{"num_hidden_layers": 13, "bias": "none", "tie_word_embeddings": false, "parallel_block": false, "init_std_o": 0.0466, "init_std_up": 0.0537, "learning_rate": 0.00462, "schedule": "wsd", "max_seq_len": 2048, "doc_mask": true, "train_tokens": 538400000, "max_steps": 11198, "dataset": "wikipedia_en"}
Each number is 128 + 32 x the weight over its row's rms, rounded and kept within 0 to 255. Layers, rows and columns count from 0. Numbers have three digits each. The size before them is the row's rms in percent of the matrix's.

# layer 6 MLP down (transposed), 1280x320, rms 0.0537, rows 1024-1073, columns 128-191
106:147048116130115125134120155116143085092193167108068123142119134069220153133121112105145111172154100110157135132067124170109162169097107120145113137147184178103111138070103177128203089176103141
098:131205135191122113135175112143153115123064101135130120105067125103155200094104199149151161142130169112098105191116086102094130088118152108085202113110154102104128126179151159098162079157136133
098:163053086129141161123081169151120120166081133154108153098062117150105099110147167231129168149121206099138178111134149166099118146097160137115147083108088163177062133158154194173090162171160139
102:094148077107130152110104176119171120135115133108127101166121144132153081167095139134159112166128149136080081125107172114069154095080073065100176110102138127152135076176084146128121146090122082
102:133025103141154099138119094122118129123057109121121100116103089170179133116077129126178134111146095155172152110062130129138153136130145188122155115117086116106173113161150154136110155115178142
097:129022080076114152121083162156130087176179143171104142091072175194159108121141144118095100094139138118124139139112166127127133100214172182153108135167124128093085122113154108135145124110131157
110:162145114121123149122144123088089126143135185085150099122149184063086160123169165142135174159050098105062137135097044105144161096183126094085205169176090129114143153113143115089107155157109099
104:166102108114132144214125049098132169170082160139226115133167136094136114183118169144129134125135089152097077127167129109097098076183117123102114040063179112108155124109099139132087087188145111
094:118050136164121113136160155075164087207138109157075137080129155165111157160113081111100155160085112098106135159111071094089106099077110158122133104052150128144129142085143168119129147124136088
106:121000198134117109162131096129154101184109132108146172155188166114112145117133165116109119070125149091106134125079100084139076136112116063103096118163095144168132101145152112118138076142097125
089:151118165144097135210161163083168170107134113186144091151161121142121112186124095132134120147162154121127155076195126115098067146184144100125139171085099140075097170116176091112135144104148147
099:112111187138174135079156157183123191094177135112124128147150150158162117089148142097152164161120177106161104153147128121139119124148158158142086131115159066117055146134102126167136107165147096
104:113206104136148147098159141112100198097146123100170085082153127127148207112125136136092112153096127121173101141139135142176110176127141102140163169179133146154152167094079183115103157132090148
100:123057154127128113155124100109153103125112129128170130089134094134172082100188121129160117106101140145126138166099209110106168147080137064115104157125151089193099224133145131085157106162163152
093:083205067157128107106168079108161150117102143161094177121048091187167149099173131194125120152157158130121117125090106111146127099109144116152104143074112177110075153109156109097154177144096113
097:101065128169154137131141104119125125109110202081155137068090125147146146121158135155117152159154131128075148081103206103107196146111152161211090082189071130135105154129108084148105074161098109
103:060017145147123124063143124142150097137165100124189145110106090158109080110184169143217128138091165086149090074103143156132088113145143104157140087184107108135140131083121103146112146135149115
106:109198146124129135166110160097144148192150194158109184089124147116165116143125190138145100123073093098129142112133172064098141126126157111148139158168080002206117145110131089117093135164101095
107:122214159110120140096175079127134100177096195113202228118145088158145114113135097125110138147115120133152106122165141117153114169131115124053150149122157120101083089125077102118137145098149130
103:145167106145092082099082114042093163175153104071131159065214135114135177072106157124120128146119089172134083122112089131129132072147100148096184101102099178094100160181091161129084115151118151
096:114100133148140146195164114192120162090091127111164167096107189182110156096122129066098159141097105185094160118129111105098134129115164176094093077150144125162129120149087192154097124131156161
104:104148162142112120147098124160120052114159173122148147112115133091101113132129142137087152121112072118146093138129128187107109156138147100159141141068112138132069133055132124183102105087129133
098:100076090150167131116143156101167095147101148134085149120142151136112154157074120207140102047142109106078177126129160162091150093151105073102110174090069084094112096137087135130098153089123142
102:089115132143151069133111150068137122132131141128160132116138106078134162150135134131131138133117119133106162165107113148103092166080092180154133120124134128158168142153198141177135123132142171
098:162099087092118155126101095112099101096121126160146145111090132175136115087074130118143089140165144148120158119135085119109099164063059151128129113149116154150176158136134110114091096100176152
105:102076077190109071158139152091170142123112103128100129153120101199193179075048132140191132160170111124082166114164146113123104103154140123160067136079148127117102109160189140158127125125164160
092:132039127182127084122148127092114117164159150134098051115087127148176151151110068159126116132076159143042146132086130106132155109155135185150191117105084130145151097095094164125115097082096118
092:138085158152160154144086147122149116125096079151146124134099130151078195122106107107127135103125141125094175115128094093079199123124094169101124144129123059113134171088127058096116134111121125
094:106000136093233151164148153154113173151120153144176105094160138155104152082125164087091132111138138119108216147144124135191143081110158112125165171127098139163209102135167183151085119121087131
101:182063130166111169186134122106089174153214172141143154134103138154128111123104104119133155133144078135115169128171106085103090163201128092086183095138113097109081118171157126102143151153048132
090:102000099086136101076129104095194099152081096147092135128194133104155122126098133133134104161150126136137182168157153142120113153153137112126106135148120094187151162158174086131120115138128116
102:171219146184122105149134135176131086094186138185085093127093107110130113133120144157167175144126161131144154142108129129145078147134122136104128113153108115099132114128128192138194072128171127
093:166124153109144090098132172215150079118100112126089155110162138157156115162102141145115148096155132165098106174105129094120111115139150106126105078148128173128168148163121160128053162131164097
096:165075095123094164100118121096110120156218090068191099089158128154196166106167164120107155134104115089088107126123103108143137154141123102126158137161106113112154087106076123120130104115126124
100:068073126128109124105143146169142151167115137152059173136125167126175080114100121096101145038182130115110164107120134173134090168054097114065125082152057133161107140196140093066084113162133124
102:157047091111124104091156085158120116110120113148108139148074075172149108105188131165149114118143188114157125156077103154166099184152125150121129133165094163074133171076086164100132163124099109
099:158127095136141128138115105095149108162171045169151123151165121141117163116130119125157094121138162143149112130178195072168074121162172124126137057096117156083157150155147103148090136160159156
102:123098127229177189195168116058172108115150090147112081153141107212116168102129122147129128130153127183072097090124110097098149136165152139082130151149130086115135123143131174126184129130123103
099:094194144084096133105101092123127166152151089131152122165130105161086115109075137137107093161110094133149143099162154178095152095082150129091167149104112112128139156141146141095141164132120209
100:113013135109089088120090159113109117150088105115107151132132151138149113073118088148136169145091111159153168086154133154127082134159102092193093075095108081163112147116129104100145160096129146
102:060156091170115162126124116122149133099185111118142123136139129143127184154202116108115116119154129126137210075087114135143147126138153138158095120128083094122179026107140114105139128125119142
098:140101124114104126099108196064139126139167169096191129067190190169126107086199149115170098140140137090146112127096128143155129089148150170098105120136130114137117145123183151127100126148095131
099:131122125159052125204185108090097129131141095129134093151059143129123125135148162082143184163122113130169129118143095157122123180140107147121082132123101125087147130091130122159145118128162083
091:134024162081130090168151093090114106128131182140154137073171116164149113161146113072101123158156159132146135131157172142157130132129183168110131129166067149154158168135143171105184114052114105
094:074082099154167129128081149170153099146094102100124163093117131162137104095142132109115024150105130148091117145140140097078107095083142121127102097047160083125134182101089165197087150161127070
102:106119103167111102170122146105136215117100085074149138119128142130078105112110142130156133105117087081069104112118142146110163097105052136143135088112106134107198143113114118067166135134105101
091:168149140154109172159100100086115184156170148083140161116090087150108171145087115123114125137135164168101130120157162159069139092183105121149218050133133085110127117144113117140150094130174149
089:147064112088104107153091111119115138046109082065107129111131127131177141120102137125113130120137160125076080152121139188110141139157182135124183150128155148101141137124164115124072138095112105
097:166133168153090139116066110108150108134144119202106175114118119176132125134083140117129157157140169121145098121121125159133139089166135168125112108074151113078133145136113123137062101157121190
088:127022136094140100136095147111104114160100106172094134070084156115096170177105088135149118127151158112155113119134094087156123103120113133124148116094168152113121164158173090120141163099181133
# layer 6 MLP up, 1280x320, rms 0.0537, rows 1025-1074, columns 128-191
096:106128112131187067124147210177090176176148157078145148133107127101112149116156154095104103142176127099210140125156054129088066125091146105121168153130156146150157157103125168109095088131060133
097:065142082146092161137114155204119113145179124064117149174123137124160180148134162086136158090123161155166072125114182228069145116129153134104163110127086107088163149050140164101200153154041121
102:116145162131123125161133111126099085134175078115108116182104127113167175149136068104083105107088110099182177150116127187134159106137168109150130055134161152123082090079137133130132132162111166
103:164127122141124178131120103106142107097110074103125089135090141154142105092109121109145138146108141156163126132125153112133060123178172163121153076150214100101140124118174114150179133156124061
097:169124123110130095144121078148061110148123143117106240116136119155114130115126119142073133123168140168146133147123164111156082153094160145095121136158142131097134160134113108128117076095122091
111:100124129102138139101159148158147066160189126139146182167129120133191139106100093133149155163125129142175153183206140106103157125132140076111105106130136149074073107103139115129121125108106154
103:103120165056176115177148156143065075156121168153084137146139071115145071123119136097141138107129164150129101125166163154116122104109127137142067146170077105100146176170125077105159122113160136
093:086144123092149122079080136124123148108124090146068183152089117109139141210122134164097144151126152079163107143198147199130119094118101115052143139127136171113101213084140095122128177112145173
112:178109152148115123147133091123128084103176029081164099130160103145080195187153142135136088190117143133133171117119097128082128161114099100111143104083132126063161079130138119088110177139128140
084:131129165102186138124161080170139138163138133152146128164113068165128175103106116212113113116152189122203139134086082136118196122138159156133117120117091122113114151123112139149117185139167116
099:150151129051105096159178113173060175086144117174155132140154160122089096061095173141152168163129150134128095113138121142104131146155130111116130098133165108110157145159105102155156086140069089
101:131154101124132107091126107127171137137160147114129121127120107132086167133153103204131146115143149132193109108137085162074114158101118102186141099148103103112090166051096147099104141152107159
099:094153139127116145122142194133151176138170122146170142167139155126139115145182108098176074219153145116141101160048066153070105168111111174181166115142123077128134174119177097078150167146085159
093:184132111139085074070112087157117122224101083132211123095086143162138160112113128160157170187191130160150148120179165081124152121160181196150107140142130141100170078094179100160159113180085076
097:187108133150170172096078143109101080128140188147131128142083104136120059087163089132161149131135168184177092177153157123088076128117133110101147124064152127116136135079123149159092160122130088
107:162164156134125086121108119183169140108130123130160163166092115133109168070118203128132090137147109153130089146125086129127088140098151139151156069144093064073105111097158095163168107156155042
102:066150101128178155105144133112160080086115102158106086177070129071107199075110141124136197121098178123122123092093098163107091108113093097117177100118086099128119166097178198152158156141143167
109:201145116151174173142142105116136059148182112086097172164118122131135087113136130143165088103098138193100164154084102115110092135131090118110107108124061122141124107102148107092120100156074092
103:113142210125116109162054103154073129174157102145165111132034147148094172044179133178059163170107139193147166132136130101156088124106113171106149135152130140091107030127133172092115158092162123
091:081124070119118101180144132173116128102111128109095101180164152125087139158144111119133107141128189136157090123110118116102136157080042127185087088098158068144141113112138118121110105154106078
105:160124119073129134126113125107059103095114117100099146120112096145144158130072161207196161159183164120127129131117120195088088127121141086176155145102110090125132170112169102147061135166094151
094:178158139096144079133092178168155120160144135091177110121078147173142137179129169109161108154198189160141109140156105075092089146169110149129115107190155122089087146185142102103118120151106115
102:090131160060079121151145123088089158174143135155151178104162143126112176099118114211116102124141161094117127074128091138150133126119101132135151123143191100118074145148135079094145166099158170
096:130139157148142185131072110144106150147144139130136154164079102120110145125120100164106147115128113112122166158173120128117140160122123116115157166110195102109060178113122103088124166101174178
106:115144148112134113154113116130204032075079128125052142106118106149109077161093137124160107070112179223101198158095137116088091158127133157123124115085092159184144140134136141131138133134105075
088:136131085098104111152092138122117143163092125113130104146102141076122143136137093153084173116155158196118185135104141119123132171108155180160139137106098153159122202184119128129129168105207133
095:138129098157088077124094150171156059095182166109139144174159103118149098143175133105174153117166094169118154080084183129073106124132157144164113084134129107125108161142093140132088085104126135
096:128118104050144141102070151159167159177147133153132127145060135140096197108110159189092079101196168171188116132088103161172095137100183151152103116143130100137096150112143064105139159150140145
100:127137136114124119155070109076069143164138175124140149160087097153093088102189159127125134124125157145194104168124147141155089164150144063115123135102119150114154202185130110076193117165185107
088:113131129093171067110167142152135133180122090126142089122136099093064123102123100113132123151194148083167102105081171169143147107110161156131114113096106145114130116111217129116167114178156105
103:166154135135162090130139129249142192102169140142074137172133061071145142121129146156125161077163144157208140174093084175137130089142138095099159076171137160101104115106129121159145099125172086
093:117140164073122131136183107115139150123117047142166161176128137091070127178061138126128144162133108118148088134185160124116161149122159107140050156068133069118171115104161181164129123160136169
097:168138132083121109132053106144074107170093108140136161128138091111105110178113149160114097174161141138090166138080097101080132078117151107182118080098151098122129158155092095076092165184113105
098:175120150150120118151117152140170120131122106140117125125144103139096108138081064142146141149195158159077166119087132080123122093102158109114111061179194127086152147116156142168160104114117108
099:140144183121164179095129173139124168143137100088149126146133109133093090166101094200089118120170104113153093162119116106109103100111118152178114096099149147137075131144152105120140131169167209
100:130140093085150171111116142155135103100100152130058177183150163063089143172120132121134149135162186093155106040101130073102089136110152137168119151163096076163146198143101081130142186158151146
104:127119170148155085138099135157129158113184106156145113159123131104082136135156145147147170095131219083132193068048047121198113159104105138185098107154077105086166097083102096171149119081142101
098:115117144113189134125137145122116111097083163132144126115181141154113085087079189189144101123159156124155154195125028170097107184095183140121127146108096090155108173129126139092086160140069120
103:108102124125101103138085174132126146160152132094130118100108094093116143195125170204150157100149160133158193104079176139149093174148115123074114095194157120103129119131109134111135139124187135
101:113122114113209139168133194159127161141188166079133117181076026111143105069117137137141127085147167114161081151098098111130132146093135073108112129083120126141134094130121174160157093087154108
096:116126120147123143160146137067089128070122121087105098143111146108123084081149148105155147144151153126124106161167090202156100128151152123150147157095139113137129190109169111073126207129095148
099:105111181110106225123164087128116166181120104114115149136124101094086140145094122189120105142141126112146180138129082109124143126111127135113127142060086064132121143076128073098161174181166136
088:133148140083112104094108151103113140145147113100131085103099148130123116099105112126073085200163117105199138174172151139110099137131139158097161136043132072126169145164146110142048152133126091
088:155095079108165113201080087130120126078162144110108079176141129160095086101173104124080186137129150131123200111101081107124060105114097144220123100105137173107132102146142167102123107172134073
107:088160088113085110088071217176135140139210119095133132115130084127163106081143153130111128127150115106225083194128095127156123165152094147137165089115138094108159152072090118089077164095146080
085:119116107118182220171096121155099121126142122151127079154142156119141146088093141140106118133157166076114140156139098135103179137137129198137151158140138131124166169175098188133111164165123128
085:109096122116110211155115110147167152163120086110139100134144137099131128135089127089113091129142137140085117142132105185146155183105134105115144134174136117117145191078128109136171083112087111
098:163141156159159151112180130114103066103155139050138114099154109135119129080123078109089151117154107097130139163105093132096122100135136208125105133134128139095177079085169149139119084121069106
092:131134172149144212196121090135146153132150071074132095133121137137148148125176161130076111067099157134164110148149102167094147177191093105118110135140070090115114072105131176114160089132089165
109:193158100133190176131140151185119139060180116081118127179140112104153174153118104147118147113107187111174159121170088130153116086119099058141133134161141137104139115177161152111128118169189179